From a checkpoint of a small transformer trained on Wikipedia.
Size: 8 layers, width 160, 2 heads of 64, MLP 448 SwiGLU, vocabulary 512.
Architecture: LayerNorm before each block, no biases in attention or MLP, untied embeddings.
Training: a variant of Adam for these matrices, 132M tokens, 4020 steps.
Each number is 128 + 32 x the weight over its row's rms, rounded and kept within 0 to 255. Layers, rows and columns count from 0. The size above them is the row's rms in percent of the matrix's.

# layer 3 attention output (transposed), 128x160, rms 0.0475, rows 8-29, columns 0-159
size [104  91  91  96  91  86  92  93 102  88  93  93  81 100  87  83  83  82  99  97  90  83]
[[131  93 150 111 123 123 100 130 102 122 128 147 101  85  91  62 109 129 167 215 184 205 102 108 173 120  99  91  90 165 125 110 146 130 116  66 128  74 129 134 163 121 129 154 127 104 110 100 106 123  66 123 131 151 122 124 110 159 109 165 199 125 135 114 136 140 203 136 136 125 119 121  86  99 157 163 175  47 168  72 178 164 112 135 138 110 126 106 149 108  98 144 152 110 133  56 155 137 127 122 171 138 112 120 123  93 163  81 183 102 133 146 142  99 167 167  91 131 119 130  99 125 133 132 138 131  72 155 112 152 203 154 146 112 106 123 183  68 138 123 145  61 143  93 152 165 111 152 107  82  85 169 157 167 189 108  79 156 109 102]
 [133 113 100 117 106  64 109 137  96  36 142 153 140 183  92 144  87  93 166 111 106 112 162 172  78  83 112  67 112 154 151 121 110 106 115  45  89 178 147 237 204  97 126 135 112 115  79  83  79 156 117 139  83 141 112 112 159 194 164 107 151 142 185 119 116 156 121 165  98 141 102 135 138 142 117  80 139 156 146 119 128 132 146 114 173 139 150 149 197 138 112 130 143 125 110 144 150 147 112 161 122 135 109  97  97 109 130 103 176  81 134 109 162 150 159 128  94 111 191  91  96 185 114 113 100 183 152 136 186 103 126 117 161 159 135 136 154 167  67  80 157 118 104 122 110 157 142  91 150 145  95 148  95 122 129  89 145 141 110 132]
 [101  80 121 163 133  57 161 126 127 128 150 141 159  90 123 116  99 128 106 140  92 100 154 156 162 152  95 171 167 147 169 138 100 167 119 114  71 126 115 116 169 155 101  74 130 165 118  98 124 143 129 181 140 161 118 132  94 112  80 145 117  82 102 116 135 100  95 170 126  88 160 119 133 134 155 136 141 144 122 196 137 128 144  84 134 102  58  97 161 124 123 156 118 167  75 107 100  30 155 125 131 203  96 192 210 145 172 100 139 144 139 106 153  97 154 135  96 124 133 114  61 160 126 154 145 158 157 143 122 173 211 137  99  81 139 103 143  23 108  99 102 106 148 136 104 147 151 158 153 137  86 148  93 105 141 132 123 136 130  62]
 [131 164 171 138 120 116  80 107 114 147 184  92 124 114 149 136  65 115  82 106 111  54 136 182 103 139 167 106 122 106 190 123 102 123 152 145 108 113  84 158 111 137 172 107 117 146 122  98  61 148 160  80 111 126  63 109 151 139  82  67 129 149 115 127 143 164  93 160 146 169 158 122 138 160 136 119 120 121 101 111  69 124  90 102 162 122  75  82 146 125 144 140 120 107 132 120 131 137 172 164 131 198 121 166 145 124 128 168 125 138 126  68 108 142 122 100 202 104 123 126 188  96 143 117 154 147 169 108 103 131 161  75 141 137  95 141  98 255 109 111 159  58 147 145 161 110 152 134 148  99 108 111 159 174 114 102 140 151  54 152]
 [101 103 136 102 101 115 119 131  97 134 124 144 172  99 157 135 101 110  91 157 112 103  97 136  80  79 160 145 154 110  83 128 115 125 112 159 167 103 123  97 146 134 115  62 208  72 161 103 137 109 149 105 118 139 160 161 127 170 108 193 118 123 138 157 152 106  99 164 148  51 128  98 128 155 136 168 158  89 161 138 165 123 132 147  80  82  82 162 116  93 156 164 158 114 137  88 119  90 153  85 138 194 119  85 158 138 106 107 160 127 136 149 140 133 165 107 113 152 170 150  97 195  94  92 125 128 138 119 123 142 214 142 119 143 152 145 117  24  68 102 126 149 190 115 112 160 165 117 151 134 148 195  80  63 146 196 101 144 101 106]
 [131 147 127 197 140 138 179 149 126 168  79 170 141 175  64 162 159 133 170  55 108 130 135 113 229 128  96 141 149 113 137 112 108 139 104  77 139 149  78  82 138 150 117 121 134 137 123 145 121 150 156 146 164 155 124 170  54 125 137 108 173 134 130 103 125 128 115 126 107  96 121 133 119  78 113 154 164 147 123 198 106 113 168  58 108 120 173 193 151 121 118 127  85 116 110  75 189 121 137 103 153  98 120 156 125 178 118 143 105  95  89 154 140 101  91 182 131 164 136 156  99 188 132 150 113 107 122 138 172 123 150  71 118 137  89 116 162  13 115 132 116 100 109  91  77 130 167 118 119 125  99 181 175 147 143 134 154  86 144 116]
 [158 161 134 107 158 147 140  97 102 153 118 112 132 177  98 100 172 152 131 122 195 134 135 152 171  93 159 145 124 116 133 105 154 117 174 126 164  80  97 116  49 110 135 119  96 137 105 110 148 150 156 137 155  82 109 106  75 153 124 141 128 172 130 152 134  79 170 105  83 145 154 125  96 128 156 126 154 101 104 126 125 101 200 158  99 146 199 145 109 111 140 133 144  76 152 112  82 164 103 117 159 125 132 122 110  84  93 142 137 132  90  86 128 123 178 146  78 166 126 145 135 105  85 139  88  85 124  62 153 176 148 144 213 140 120 143 148  25 172  97 144 104 161 128 142 151 101  84  95 163 200 189 149 181  92 134  58 106  90  99]
 [159 124  80 116 172 167 109 184 162  94 119 111 203 154  96 159 145  68 125 101 127 155 151 193  67 154 134  64 135  88 133 149 124  98  99  73 106 171  82 146 119 132 167  71  85 116 109 103 132 143 153 182 105 152 111 137 151 141 125 136 123 126 197 104 172 101 145 147  87 140 149 140  91 144  86  93 120 115  89 141 124  95 153 130 141 184 152 178 120 129 207 113 150 125  84 114 116 167 100 116 152 180  92 102  80 145  81 190 135  72  84 184 130 136  99 186 144 158 132 162 139 176 101  85 141 108 146 118 138 127 135 126 194 133 138 116  84  86  76 151 114 188 108 162 141  97 172 131 112 111 117 127  80  83 125 138 110 140 119 120]
 [142 115  92 155 140 142 125 188 122 186 142 109 166  99 117 121 118  83  79 116 129 114 110 173 122 179 155  71 159  74 144 158 125 127 121 169 112 163  88  93 119 126 151  78 164 179 111 150 144 121 196 149 142 177 131 135 166 137  95 100 132  24  99 114 128  69 124 116 147  91 149  90 159 141 115  61 116 193 132 170 113  93 187 118 142 137 114 126 125 110 174 112 129 112 108 101  68 143 138 190 163 159 114 114 137 153  79 170 122 135 100 151  80 111  79 105 155 156 110 190 165  97 110 122 167  91 153 126 144  94 150 132 145  84 165 110  94  88 161 137  73 161 108 196 146  85 168  94 121 115 101  78 139  90 141 155 155 140 133 170]
 [110 112 202 150  89 110 118  77 140  83 176 108 169 144 138 112  90 121 120 131  86 134 125 161 139 146 180 112 142 101 163 166  88 101 121 138 154 150  96 133 176 148 164 179  96 184  88 137 115 135 116 113  67 116 105 141 192 118  85  97 106 120 158 218 149 148  98  93 108 154 115 189 156 174 128 101  45 157 110 135 125 133 144 124 133 135 159  95 182 141 185 133 129 127 107 167 128 128 167 164 120 144 107 124  97  62  83 108  95 176 114 148 139 146 107 125 193 107 174 130 114  99 108 126 121 179 140 150 113 140 134 136 136 115 150  96  93  52  99 161 153 163 113 132 123  86 119 144  99 110  61  87  87 168  83 114 185 195 141  92]
 [146 103 118 106 106  80 122 101 130  89 130 148 106 110 173 208 131 110 153  88 121  68  92 117 106 120 128 138 129 132 125 118 110 164 171 134 104 121 201 204 145 107 120  90 120 114 156 113  91 153 138  92 130 110 122 132 195 152 169  83 111 119 149 160 121 138  62 139 155 141 151 148 190 121 109 103  96 217 161 161 107  84 142 106 129 118 171 146  98 144 128 102 143  98 124 148 125 110 111 119  99  94 155 136  98 165  99  97  93 184 140 108 134 162 128  67 161 139 162 147 166 140 129 110 133 151 194 119 132  42  85 145 120 149 125 152 114 222 135 111 185 124  92 158 121  81  98  90 146 189 148  84 129  90  93 130 153 117  67 193]
 [ 79 138 140 107 138 119  95  71 161 184 109  93 140 115 124 100 130 117 158  95 135 122 123 116 159 133 151 105 157  96 125 143 156  70 100 107  75 150 100  63 127  72 155 125  92 174  91 156 115 101 113 116 140 109  65 150 101 105  91 161  97 111 137 114 174 129 189 121 174 152 111 123 147 167 162 116 117 137  89 161  50 133 153 124 112 136 182 122 145 107 112 125 140  34 157 119 148 117 136 103 114 184  68 165 116  93 152 147 146 170 114 132 180 160 126 130  85 112 143 100 146 147 119 170 165 122 166  73 140 171 192 182 132  92 151  58 149  35 145 146 114 172 105  93 162 122 150 120 161 184 142 146  96 143 134 151 175 133 131  68]
 [114 159  79 100 118 146 186 108 133 128 126 140 117 135  91  76 152 146 124  74  86 155 181 154 133  69 101 175  76 164 138 133 125 147 152 113 186 144  95 124  76 132 162 145 102 127 106 114 164  88  90 121 139 157 170  86  85  99 176 148 147 146 130  78 161 119 132 190  55 155  74 120 115 125 133 172 127 149  91 156 176 118 169 151 141 127  78 164 107 115 117 146 129 156  83 101 143 144 126  58 156  98  94 108 147 103 132 103 128 121 139  89 163 139 138 140  76 130 123 112  57 110 159 155 111 171 160 106 194 123 182  77 122 106 115 124 114  89 119 129 146 127 186  55 109 150 132 153 116 174 146 213 100 139 128 110 114  89 174  63]
 [144 131 155 127 142 165  76 174 135 124 154 113 153 113 124 138  91 139 136  92 144 164  84 181 117 113 130  87  54 101 124 103 105 150 116 126 108 142  90 139 131 100 201 120 136  79 152 108 100 108  92 131  98 130 126 169 110 110 106 147 151 149 179 123 161 133 167 115  72  74 104 137 138 200 137 154 154 106 120 169 114 108 138 126 124 165  44 145 113  79 179 168 145 115  70  58 175 144 109 127 151 168  48  77 164 152 124 141 101 113 101 128 127 124 153 151 120 128 119 216 154 109 178  61 154 133 121 169 135 143 167  82 154 147  68  98  77 163 121 101 169 156 145  85  91 114 195 128 121 116 107 129 101 150 139 162 107 131  83 177]
 [ 93 128 154 125  92 126 127 109  94 144 151 145 121 114 123  53  99 163 161 156 109 141 193 168  97 138 113 163 131 131 154 152  73 115 119 120 129 113  93 101 160 118 113 126 105 189 107 124 109 119 133 151  97  83 136 175 122 136 112 174 103 155  96 135 150 125 137 149  82 142 111 151 123 172 129 117  86  86 100 107 173 100 159  90 139 153 174 116 175 138 100 149 167 151  94 122 153 121 124 124 111 147 108 119 138  90 146  98 155 184 136  74 182 133 156 114   0  99 190 115  69 140 153 153 122 153 110 134 161 160 202 107 130 113  93 106  99  31 100 117 160 125 166 109 116 174 107 161 157 177 131 177 109 190 114  82  93 149 126  58]
 [176  87 162 123 200 107  79 126 181 157 170 109 141  98  78 128 107 136 122 129 178 131 107 101 168 137 100 128 133  76 111  69 205 133 144  68 127 111 131 131  75 109 163 108  86  85 149 123 178 134 110 103 173 141  84 149 127 136 101 118 176 125 111 112 133 126 202  72 159 163 190 149 102 121 131 114 192 106 167 175  89 111 113  95 147 156 179 142 161 118 151 117 109  57 118  84 138 134 117 158 181 120 121 201 137 129 125 145 118 109 109 155 117 140 154 159 107 179 113 161 147  70  77 150 154  85 118  47  95 141 133 161 165 142 146 139 181  82 159 114 114 106 131 159  94  99 113  94  92  98 130 147 159 126 110 167  94 100 110 136]
 [ 79 128 216 173 141 116 101 153 119 189 102 128 148 175 124  76  54 141 116 147 151 177 191 179 135 181 124 151 125  84 194 146  90  95  97  82 129 133 119  84 130 146 111  68 110 167  99 116 110 161  75 157  97  82  77 163  91 100  92 145 119 135 115 128 130 103 130 104 123 167 124  80 160 132 104 190 101 141  93 157 145 152 124 134 151 142 131 138 135 110 101 153 102 133 152  99 165 101 108 119  96 119 116 166 162 154 181 131 146 119 118 110 173  88  97 109  48 143 156 104 113 121 115 101 101 141 158 187 166 178 155 121 148  96  53 127 140 119 118 161 106 133 166  94  89 109  83 183 163 122  81 126 162 117 111  76  97 100 161 104]
 [ 63 133 178 122  58 140 115  86  34 189 130 159 107 114 158  94 117 144 143 145  77 120 158 118 105 115 116 134 141 174 126 128 125 108 127 120 142 105 110  81 185  86 115 141 156 145 170 127  94 124 120 133 104 109 139 109 160 151 127 161 116 153 175 150 108 120 118 157 109 115  87 131 197 147 147 129 102  57 117  48 136 165 139 110 106 115 151  96 121 142 104 186 149 161 184 168 110 170 168 145  61 158 129  98 115  93  94 130 139 112  87 166 122 140 187 102 140 152 187  91 160 179 102  92  97 169 158 163 107 204 146  92 112  81 103 139 133  91  81 118 148 100 100  73 178 119 168 112 142 124 136 151 125 188 128  71 150 133 139 145]
 [152 119 131  99 132  98 170  73 140 121 126 132 120 103  84 101 168 141 192 109 146 110 112 110 175 135  41 172  72 191 159 112 144 141 163 112 112 118 144 149  86 129  79 134  66 174  89 121  86 174 121 138 128 135 122 107  89  97 110  47 142 161 135 112 137 164 105 129 114 171 141 143 123  49 158 115 163 173 173 206 142  95 160 103 171  89 162 155 109  97 104 136  89 119  71 123 132 141  88 128 136  86 145 172 133  99 189 103 109 181 115  81 116 133 122 127  96 139 171 115  81 103 175 170 108 147 142  94 169 101 108 142 160 146 131 121 156  88 212 104 128 119 118  73 131 127 122 127 110 179 143 149 154 190 141 123 132  92  92 114]
 [ 83 146 147 182 101 138  80  89 139 132 137 120 124  96 121 122 118 135 114 113 124 111 121 142 138 101 176 114  63 126 197 147 108 137 121 170 106 122 188 150 175  70 134 122  87 108 122  93  98 130 106  96 137 106  84 100 127 117 106  84 121 138 139  94 101 155 160 132 168 137  96 112 114 118 179 117 141 139 152 152 104 131  69 160 130 111  81  75 133 108 160 171 119  98 122 132 142 121 154 144 124 154  53 119 176 111 105 162 140 174 164  70 103 187  93 132 163 102  93 128 191  47 158 127 169 122 146 141 110 141 125  82 124 111 137 115 155 255 162 104 136 114 130 121 176 131 198 105 107 127 120  96 134 196 164 120 144 159  84 147]
 [214 134 127 169 127 148 181 171 169 122  72 120 148 138  96 194 140  85 103 109 165  67 114 101 113 160 104 156 150 137 129 115 136 148 200 137  81 142 128  75 110 141 124 145 159 156 106 179 125 135 176 139  64  99 117  95 131 157 127 108  90 120 136  96 144 143  51  88  89  87 167 124 150 115 158 129 123 181 116 169 148 141 186 111 113 116  65  81  95 122 136  83 166  93 105 135 112  64 130 156 170 146 159 136 194 157 144  96 100 152 147 107  97 122  81 166 200 120  76 147  86 128 142 167 124  99 155 112 145 116 100 135  92 144 170 139 115  79 170 119  99 122 125 167  89 118 173 158 153 167  89 138 122 113  66 142 109  99 118 145]
 [ 66 130 108 110 105 132 116 144 108 205  98 118 145  93 128  93 161 141  80 128 114 141 150  84 127 195 156 137 114 126 129 153 143 140  66 194 143 112 138 100  99 100 133  95 148 129 165 157 104 102 154 135 138 176 141  60 163 114 131 102 122  76  98 115  58 106 146 118 143 101 121 101 123  88 136 151 154 131 185 151  85 147  98 155 155 125  97 164  70  85 112 106 103  71 162 133  87 157 124 123 139 101 121  88 120 169 137 167 112 113 153 146  77 136  89 126 192 101  64 149 165 106  89 114 169 157 158 135 142 142 160  88 145  94  62 192 142 199 206 113  84 129 110 132 146 175 113 131 168 158 164 173 195 111 138 125 130 101 106 168]]
# layer 3 attention value, 128x160, rms 0.056, rows 9-29, columns 0-159
size [ 88  95  93  89  86  94  89  86  91  90  97  78 102  90  82  85  84  97 101  89  82]
[[125 161 138 159 108 146 143  67  95 200 126 157 147  73  96  92 172 108 191  98  88 156 196 100  93 185 186 125 141 166 103 128 113 156 106 159  95  97 188 108 163 112 132 139 150 111 122 145 143 132 168  68 106 137 135 129 109  78 121  79 100 133  76 128  86 133 123 115 130 144 102  68 156 126 114 104  73 121 217 139 120 111 109 167  79 110 143  81 122 138 127 169 102  97  87 183 133 132 129 197 134 128 125 163 151 158 167 157 142 154 114 128 166  74 175 146 141 142 142 133 156 155 118 130  97 177 123 139 144  74  93  94 157 179 147  92 113 122 135 135  91 157  55 102 155 124 149 165 123 127 132  57 171 122  86  99 103 153 169 150]
 [106 101 133 108 180 153 129 163 135 131 113 109 134 174 131 148 114 116 106 112 160  99  94  93 153 148 110 176 113 137 169 152 114  81 202 129 153 139 159 138 133  45 100 116 176 120 124 138  62 131 168 110 144 121 184 126  80 160 171  94 132 130 112 164  76 132 127  99  90 106 144  69 150 163  88 124 136  64 124  96 116 125 174 134  82 122 117 126 134 131 132 205 143 142  63 101 135 169  68 100 153  99 137  85  88 102 111 138 105 171 198  86  71 101  79  65 159  78 113 178 127 148 135 119 134 151 167  83 103 116 136  82 158 137 197 109  89 123 169 135 118 127 140 119 143 151 139 120 148 121 199  52 120 122 154 175 157 127 108 144]
 [ 42  86 133 164 102 120 157 123 190 146 113 163 128 174  97 135 189  64 162 139 136  87  92 136 162  72 127 105 169 141 127 156 117 131  87  90 152 169 106 117 146 142  80 172 107  95 144 165  84 156  75 170  67 180 146 148 117 108 100 149  64 145 130 130  89 120  57 159 118 108 128 106 142 153 127  94 129 152 106 137 169  96 126  95  94 157 164  89  85 144 127  82 115  93 183 122  88 122 107 125  75  78 110 145 159 155 140 158  97 134 142 166 163 143 171 159 107 107  66 149 103 156 141 131 110 180 160 144 176 111 141  93 108 142 173 164 173 126  98 113 122 108 154 107 179  95 125 105 186 138 183 158 128 123 136  99 157 176 129  76]
 [113 170 115 162 146 117 105 168  94  89 163 104 139 198 132 138 125 135 137  98 128 136  49 126 146 120 153 110 131 140 124 108 106 124 156 142 168  90 135 126 140 146 125  98 125  86 126 173 118  69 191 119  93 151 187 110 132 152 161  72 200 129 102 115 145 144 162 129 103 126  98 121 195 139 128 184 146 105 104  98 160 108  95 147 155  74 103 181 154  80 104 105 168 153 163 166 126 189 122  71 219 170 111 118 129 114 178 154 149 185 186  91 121 106  78 120 151  76  96 167 146  66 115 155 142  84 164  89 133 103 179 109 157 115 152  57  78 143 126 126 144 115 136 157 151 136 136 111  99 140 146  75 114 130  92 156  99 175 147 131]
 [113 104 139  80 106 166 114 140 145 199 140 134 107 196 173 123  53 174 114 114 150 145  72 103  81  97 168 150 116 188 126 127 145 122 138 170  97 208 112 144 123 104 137 144 180 173 141  65 189 135 118 104 142  75 202 137  87 131 143  99 115 103 144 134 123 172 107 158 104  65 141 123 150 143 104 185 116 132 115 115  93 131 171 171 128  74 140 137 138 143 112 151 135 185 103 127 129  98 188 113  98 155 158 174  91 145 125  53 117 110 100  58 143  89 104  96 117 167 177 175 117  96 154 129 130 150 167 121  67 167 112 163 158 109 188 123 134 108  76 131 117 107 108 108 148  70 109 133 138 107 121 131 129 125 111 125 103 116 158 173]
 [171 199 140 116  66 107 138 159 142  95 116 133  94 101 185 101 124  79  94 110  27 119 140 157 168  82 168 122 151 143 137 154 189 190 152 134 147  89 138 145 111 145 203 101  45 158 137 189 158 149 117 169 132 119 109 128 118 160 153 165  96 118 104  91 155 165 141 126  62 135 120 177 115 108 106 146 126 111 114 138 142 115 108  87 154  69 103 119 117 127  97 115 118 165 155 180 155 109 126 134 108 110 169 196 135 104 160 125 109  98 126  80 180 159  85 132 126 128  95 132 125  77 155 158 139 123 103 112  72 161 140 183 151 167 152 114 155  91  81 139 133 154 179  96 144 107 126 125  57  82 127 157 164 120 150  89  96 149 111 149]
 [156 170 122 121 122 152 208 115  93 156 120  93 128 105 167  83 148 120 119 144 148 169 156 127  81  49 217 157 138 193  76  80 140 164  57 187 112 128 139 121  88 117 130 162 163 159 151 127 160 145 136  69 119 178  95 149 146 169  77 129 142  77  76 128  94 172  93  88 121 134 171 135 218 159 126  92  98 135 112 103 139 151 119 186  94 117 161 207 106 111 125 119  80 122 118 164  74 108  88 112 138 147 131 119 178 150 168 133 126 131 114 126 136 114 137 114 113 119 123 153  98 128 112 162 103 170 109 154 122 108 124 179 132 110 152 149  56 128 130 110 106 158 157  91 126 166 104 181 141 152 145 148 129 133 133  92  75  95 156 154]
 [179 102 127 128 163 194 152 123 148 120 112  81 122 195 155  86 128 110  75 152 131  72 108 148 119 102 133 141 120 135 148 108  78  84  88  83 131 116 160 142  84 145 102 112 128 131 138  77 152 161 180 131 190 157 140  92 113 117  66 140 149 122 152 132  92 141  45  63 159  85 127 147 126  97  75 109 139 124 110 137 171 151 128 121 122 135 186 177  84  59 145 156  74 162 104 113 137  85  81 145 139 146 114  91 189 156 116 124  94 104 146 104  91  98 137 163  82 136 121 114 142  80 105 148 101 122 195 181 161 134 156 173 123  94 193 129 106 114 151 157 150 110 143 127 119 141 112 163 174 127 156 131 117 193 138  77 146 140  66 183]
 [170 108 139 133 160 123  84 107 128 140 155 104 115 123  47 127 199 171 104 154 138  84 124 138 128  82 127 179 151 182 131  83 156 186  90 144 167 153 100 147  68 171 159 117 165 151 143 137 120  88 182 159 149 131  90 142 162 111 104 112 115 101 127 108 100 196  53  61 188 103 133  79  81 126 118 133 126 121 134 154 174 125 120 145 117 128 152 118 116 127 143 147  94 102  64  84 152 125 104 144 108 142  98  57 159  95 148 150 157 137 166 183 108  91 162 118 148 134 122 141 127 198 127 128 129 135 101 143 129  46 117  79 202 145 125 163 137 142  77 133 110 110  69  78 145  95 123 118 148 108 155 162 102 100 123 107 119  66 107 154]
 [132  95 131 181 103 137 128 104 134 147 133 100 138 143  94 191 145 115 230 116  99 156 144  64 143 142 136  73 145 110  68 157 168 145 122  70 127 119 144 116 151 169 131 189  83 131 145 104  94 177 122  98 141 111 155  95 125 120  86 115 129 184 142 101  83 106  84 159 212 164 107  71 163  93  94 113  86 123 164 139 125 130  94 149  87 194 152  84 134 158 151 132 126 116  96  87 119 115 163 129 137  86 113 149  90 101 163 158 131 159 159 168 151 153 161 185 116  90  86 129 110  66  99 110 103 151 158 116 146 103 124 107  97 119 147 152 197 140  94 132 122 155  85 141 146  66 105 174 121 110 142 116 185 173 137 120  75 183 156 130]
 [174 108 134 131 120 122  74 130  91 135 152 103  72  84 138 146 160 133 132 136  87  83 124  64 150  73 126 135 147 202 128 181 113 148 151 157 206 161 168  56 100 111 138 115 120 136 107 102 158  69 125 103 172 115 160 122 157 131 146 108  89 164 127 134  62 169 148  34 106 138 147 145  99 101 139 158 143 116 128 134 141 122 154 148 115  96 170 133  93 108 134 147 104 102  75 131 111  96 103  83 146 168 121 132 110 141 146  62  90 189  93 134 156  95 114 159 118 134 114 174 111 153 126 145 108 121 123 144  98 197 137 128 210 156 173 189  94 126 150 160 124 138 150 113 113 114 131  84  93 115 141 154 170 132 195 120 201  70 147 143]
 [162 133 145  75 133 152 105 157 117 164 156 205 160 149 145  93 109  96 200 155 158 159 132 129  77  92 138 118 105 130 106 101 112 128  88 142 141  94 133 147  62 102 139  55 126 151 158 130 123 118 146 167 115 109 133 175   9 164 174 123 115 146 146 109 147 134 175 112 123  94 131 196 103  93  96 122 135  95 116  83 125 107 167 156 102  59  97 113 113 166 131  98 136 183 166 159 132  26 136 149 115 191 114 177 119  98 124 112 194 122 135 118 168 131  80 136 136 104 120  83 112 148 134 108 131 130  93 115 109 113 142 126 157 174 188 113  80  98 138 125  57 147 156 157 141 116 141 109  75 189 109 108 125 117 151 136 112 124 135 136]
 [114 130 123  97 138 144 143 170 143 140 116 164 113 189 163 131 163 150 187 136 175 107 185 181 123 158 120 116 143 124 171  93  82 157 118 160 102 120 166 103  95 163 111 133 144 146 165 141 181  96 140 194  80 166 171 104 187 142 112 122 129 150 109  91  82 181 127 161 118  95 146 199 207 115 158 184 121 137  69  66 105  95 139 119 159 104 119 195 144 120  96 101  76 111 165 125  63  91 111  83 121 135 104 157 190 133 156 161 110 173 169 108 159 117  68 151  91 110 139 148 124 116 119 146 137 143 152 186 120  73 141 137  89 102 102 162 106 146  81 119  97 123 174 148 135  90 121 141 158 113 109 110  93 108 189 143  89 130 158 149]
 [147 177 149 154 161 102 131 189 129 122 157 160  99 129 110 115 172 100 185 108 139 100 150 134 156 132  89 186  98 147  82 115 183 188 161 136 113 127  95 129  86  96 162  39 116 168 124 214 141  94 242 105  84 146 170 152  96 117 168 133  97 110  99 123 101 125 119  68  90 109 139 137  85 142 167 134 143  80 146 136 145 150 137 176  93  86 109 135 117 148 113 126 109 154  89 118 139 185 104 190 114 140 149 107 138 106 136 105  98 170  91 115 124  92  74  65 119 140 143 114 117 143 133 111 112 155 112 145 118 110 121  82 137 202 119 157 106 117 120 132  93 116 205  74 112 153 118 130  91 168 138 116 118 109 150 165 161 190 128 146]
 [179 154 120 137 103 146 145 155 120 121  85 137 145 149 193 176  59 113 109 115  56  86 109 106 190 129 167  89 152 175 150 170 184 126 184 167 147 109 172 141 119  57 145 166  94 125 101  98 138 149  50 104 155 106 107  83 192 152 178 135  82 122  53 110 151 151  92 143  85 152 126 136 146 138 137 165 138 157  88 108 159 118 197 136 154  88  92 145 131  90  81  92 115 139 115 135  93  93 136 148 139 150 180 119 167 142 122 152 147  67 136 105 156 113 159 164 128 136 157 164 105  87 152 121 162  93  96 124  59 162 149 188  91 115  66 167 120 143 127 162 127 137 135 123 127 153 114  83 157 125 131 147 118 137 161  84 131 113 126 168]
 [109  80 133 105 155 125 164 174 135 153 138 144 168 139  76 120 184 108 209 108 148 159 101  77 137 125 185 208  83 142 132 126 172 116 106  80 105 126  81 105 103  87 144 157 129 193  94 123 197 109 136  93 148 147 163 145 148 114 128 155  98  80 120 168  89 149 194 156 140 130 123 149 143 150 123 102 190 144 102 120  82 186 179 147 132 136 145 117 125 153 137 106 122 109 155 140 132 110 106  87 108 133 169 144 142  85 129  71  69 155 100  80 127 132 159 187 106 144 105 141  98 205 147 100 142 136 138 180 117  98 111 104 116 105 168 102 146 140  90 139 113 132  49  97 188 143 107 132 128 103 121  87  61 110 119 181 155 161 102 156]
 [113 118 127 123 137 155 102 191 155  98 145 163 112 156  89 115 173  89  97  81  86  96 121 170  92 173 116 165 114 141 133 100  83 173  91 111 118 124  67 106 159 229 157 113 131  97 116 160  86 115 169 138 101 134 200 177 114 127 134  53  98 114 121 144  90 140 184 113 137  55  95 100  69 100 137 123 155 117 172 168 161  87 103 151  78 119 152 149 234  96 140 125 166  72 127 166 131 143  85 131 107 150 163 130 101 152 141  87 118 178  95 141 118 138 101  68 145  89 125 147 133 113 147 139 113 119 108 131 158 161 111 131 129 164 135 143 183 129 107 102 170 133 156  87 151  78 144 128 143 106 148 109 150  98  95 146 184 133 103  88]
 [137 139 136  84 138 184 114 152 128 144 120 153 116 160 143 171 105 136 107  88 120 104 190 103 185  83 118 156 119 142 119 174 148 112 177  85 119 133 167 144 117 122 186 125 112 130 146 113  84 202  70 171 101  98 151 141  81 130 133 137  87 130 167  95 153 123 103 121 134 174 118  85 149 136 127 147 116 114 154 116  71 171 167  73  99 145  97  34 153 149 164 106 163 196  93 104 184 155 161 157 110 108 164 210 111 103  83 110 124 156 120  42 186 137 140 133 136 148 169 100 119 110 128 116  99 158 137  95  98 130 120 153 183 127 163  69 128  92  96 127  56 146 117 138 128  93 120 103 111 111 127 123 188 178 184 132 137 122 128 143]
 [113  89  99 106 129 121 124 114 127 115  74 123  90 143  78 155 141 111 160 166 108 100 125 170 202 104  84 104 164 123 121 151  83 129  66  99 173 174 157  58 135 151 130 179 130 125 157 159 122  77  73 224  82 162 108 145 175 122  84 138 110 137 189 155 126 119 151 150 133 106  87 147 122 114 144 127 105 131 113 103 129  64  95  80 146 111 136  74  82 122 157 105  90 108 153  85 145 102 113 100 154  95 129 132 111 173 164 151  71 130 148 144 109 168 130 169  91  97  95 125  95 162 143  96 105 114 128 170 149  97 115 125  99 179 178 202 111 130 167 145 125  66 115 193 149  75 133 100 172 160 147 121 168 126 128 162 186 142 115 114]
 [ 53  87 116  94 139 125 107 104 123  98 149 125 127 159 216 170 158 136 108 142 129 111 123 117 162 128 131 137  87  87 125 105 104  58 182  94 115 129 114 163 114  97 133  98  95 132 107  96 142 222 170 121 153  81 115 167 126 145 107 109 133 165 132 104 105 116 125 155  88 139 152 122 179 201 107  96 107  85 104 143 133 114 141  66 193 168 163  92 136 168 152 180 105 156  72 104 142 128 174 121 114 172 120  85 123 119  95 184 116 109 147 119  85  97 141  93 111 148 143 129 136 101 103 106 141 165 198 106 148 120 100 118 136 111 207  73 154 121 137 131 104 138 146 104 156 166 144 169 126  77 101  92 172 131 208  86 138  90 161  84]
 [154  74 135  87 101 183 169 123 146 119 125 156  96 156  97 107 159 169  95 102 134 140 100 178 125  98 120 131  95  98 150 190 103  68  78 106 127 157 142 110 159 129  96 112  86  61 118 107 154  92  96  85 126 107 127 141  81 157  60 115 138 159 117 152 145 111 173 156 160 105 121 179 115 182 106  80 132 165  97  65 139 146 161 153 150 101 176 123 142 147 131  68 146 144 184  60 133 139 142 115 103 117 161 175  81 155 120 189  59 160 120  98 120 197  93 181  70  98 149  53 146  98 114 112 129 134 123 106 146 139 141 121 121  92 134  91 102 124 108 121 150  89 187 178 109 127 142 131 123 137 158 113 156 151  97 106 164 187  91 138]]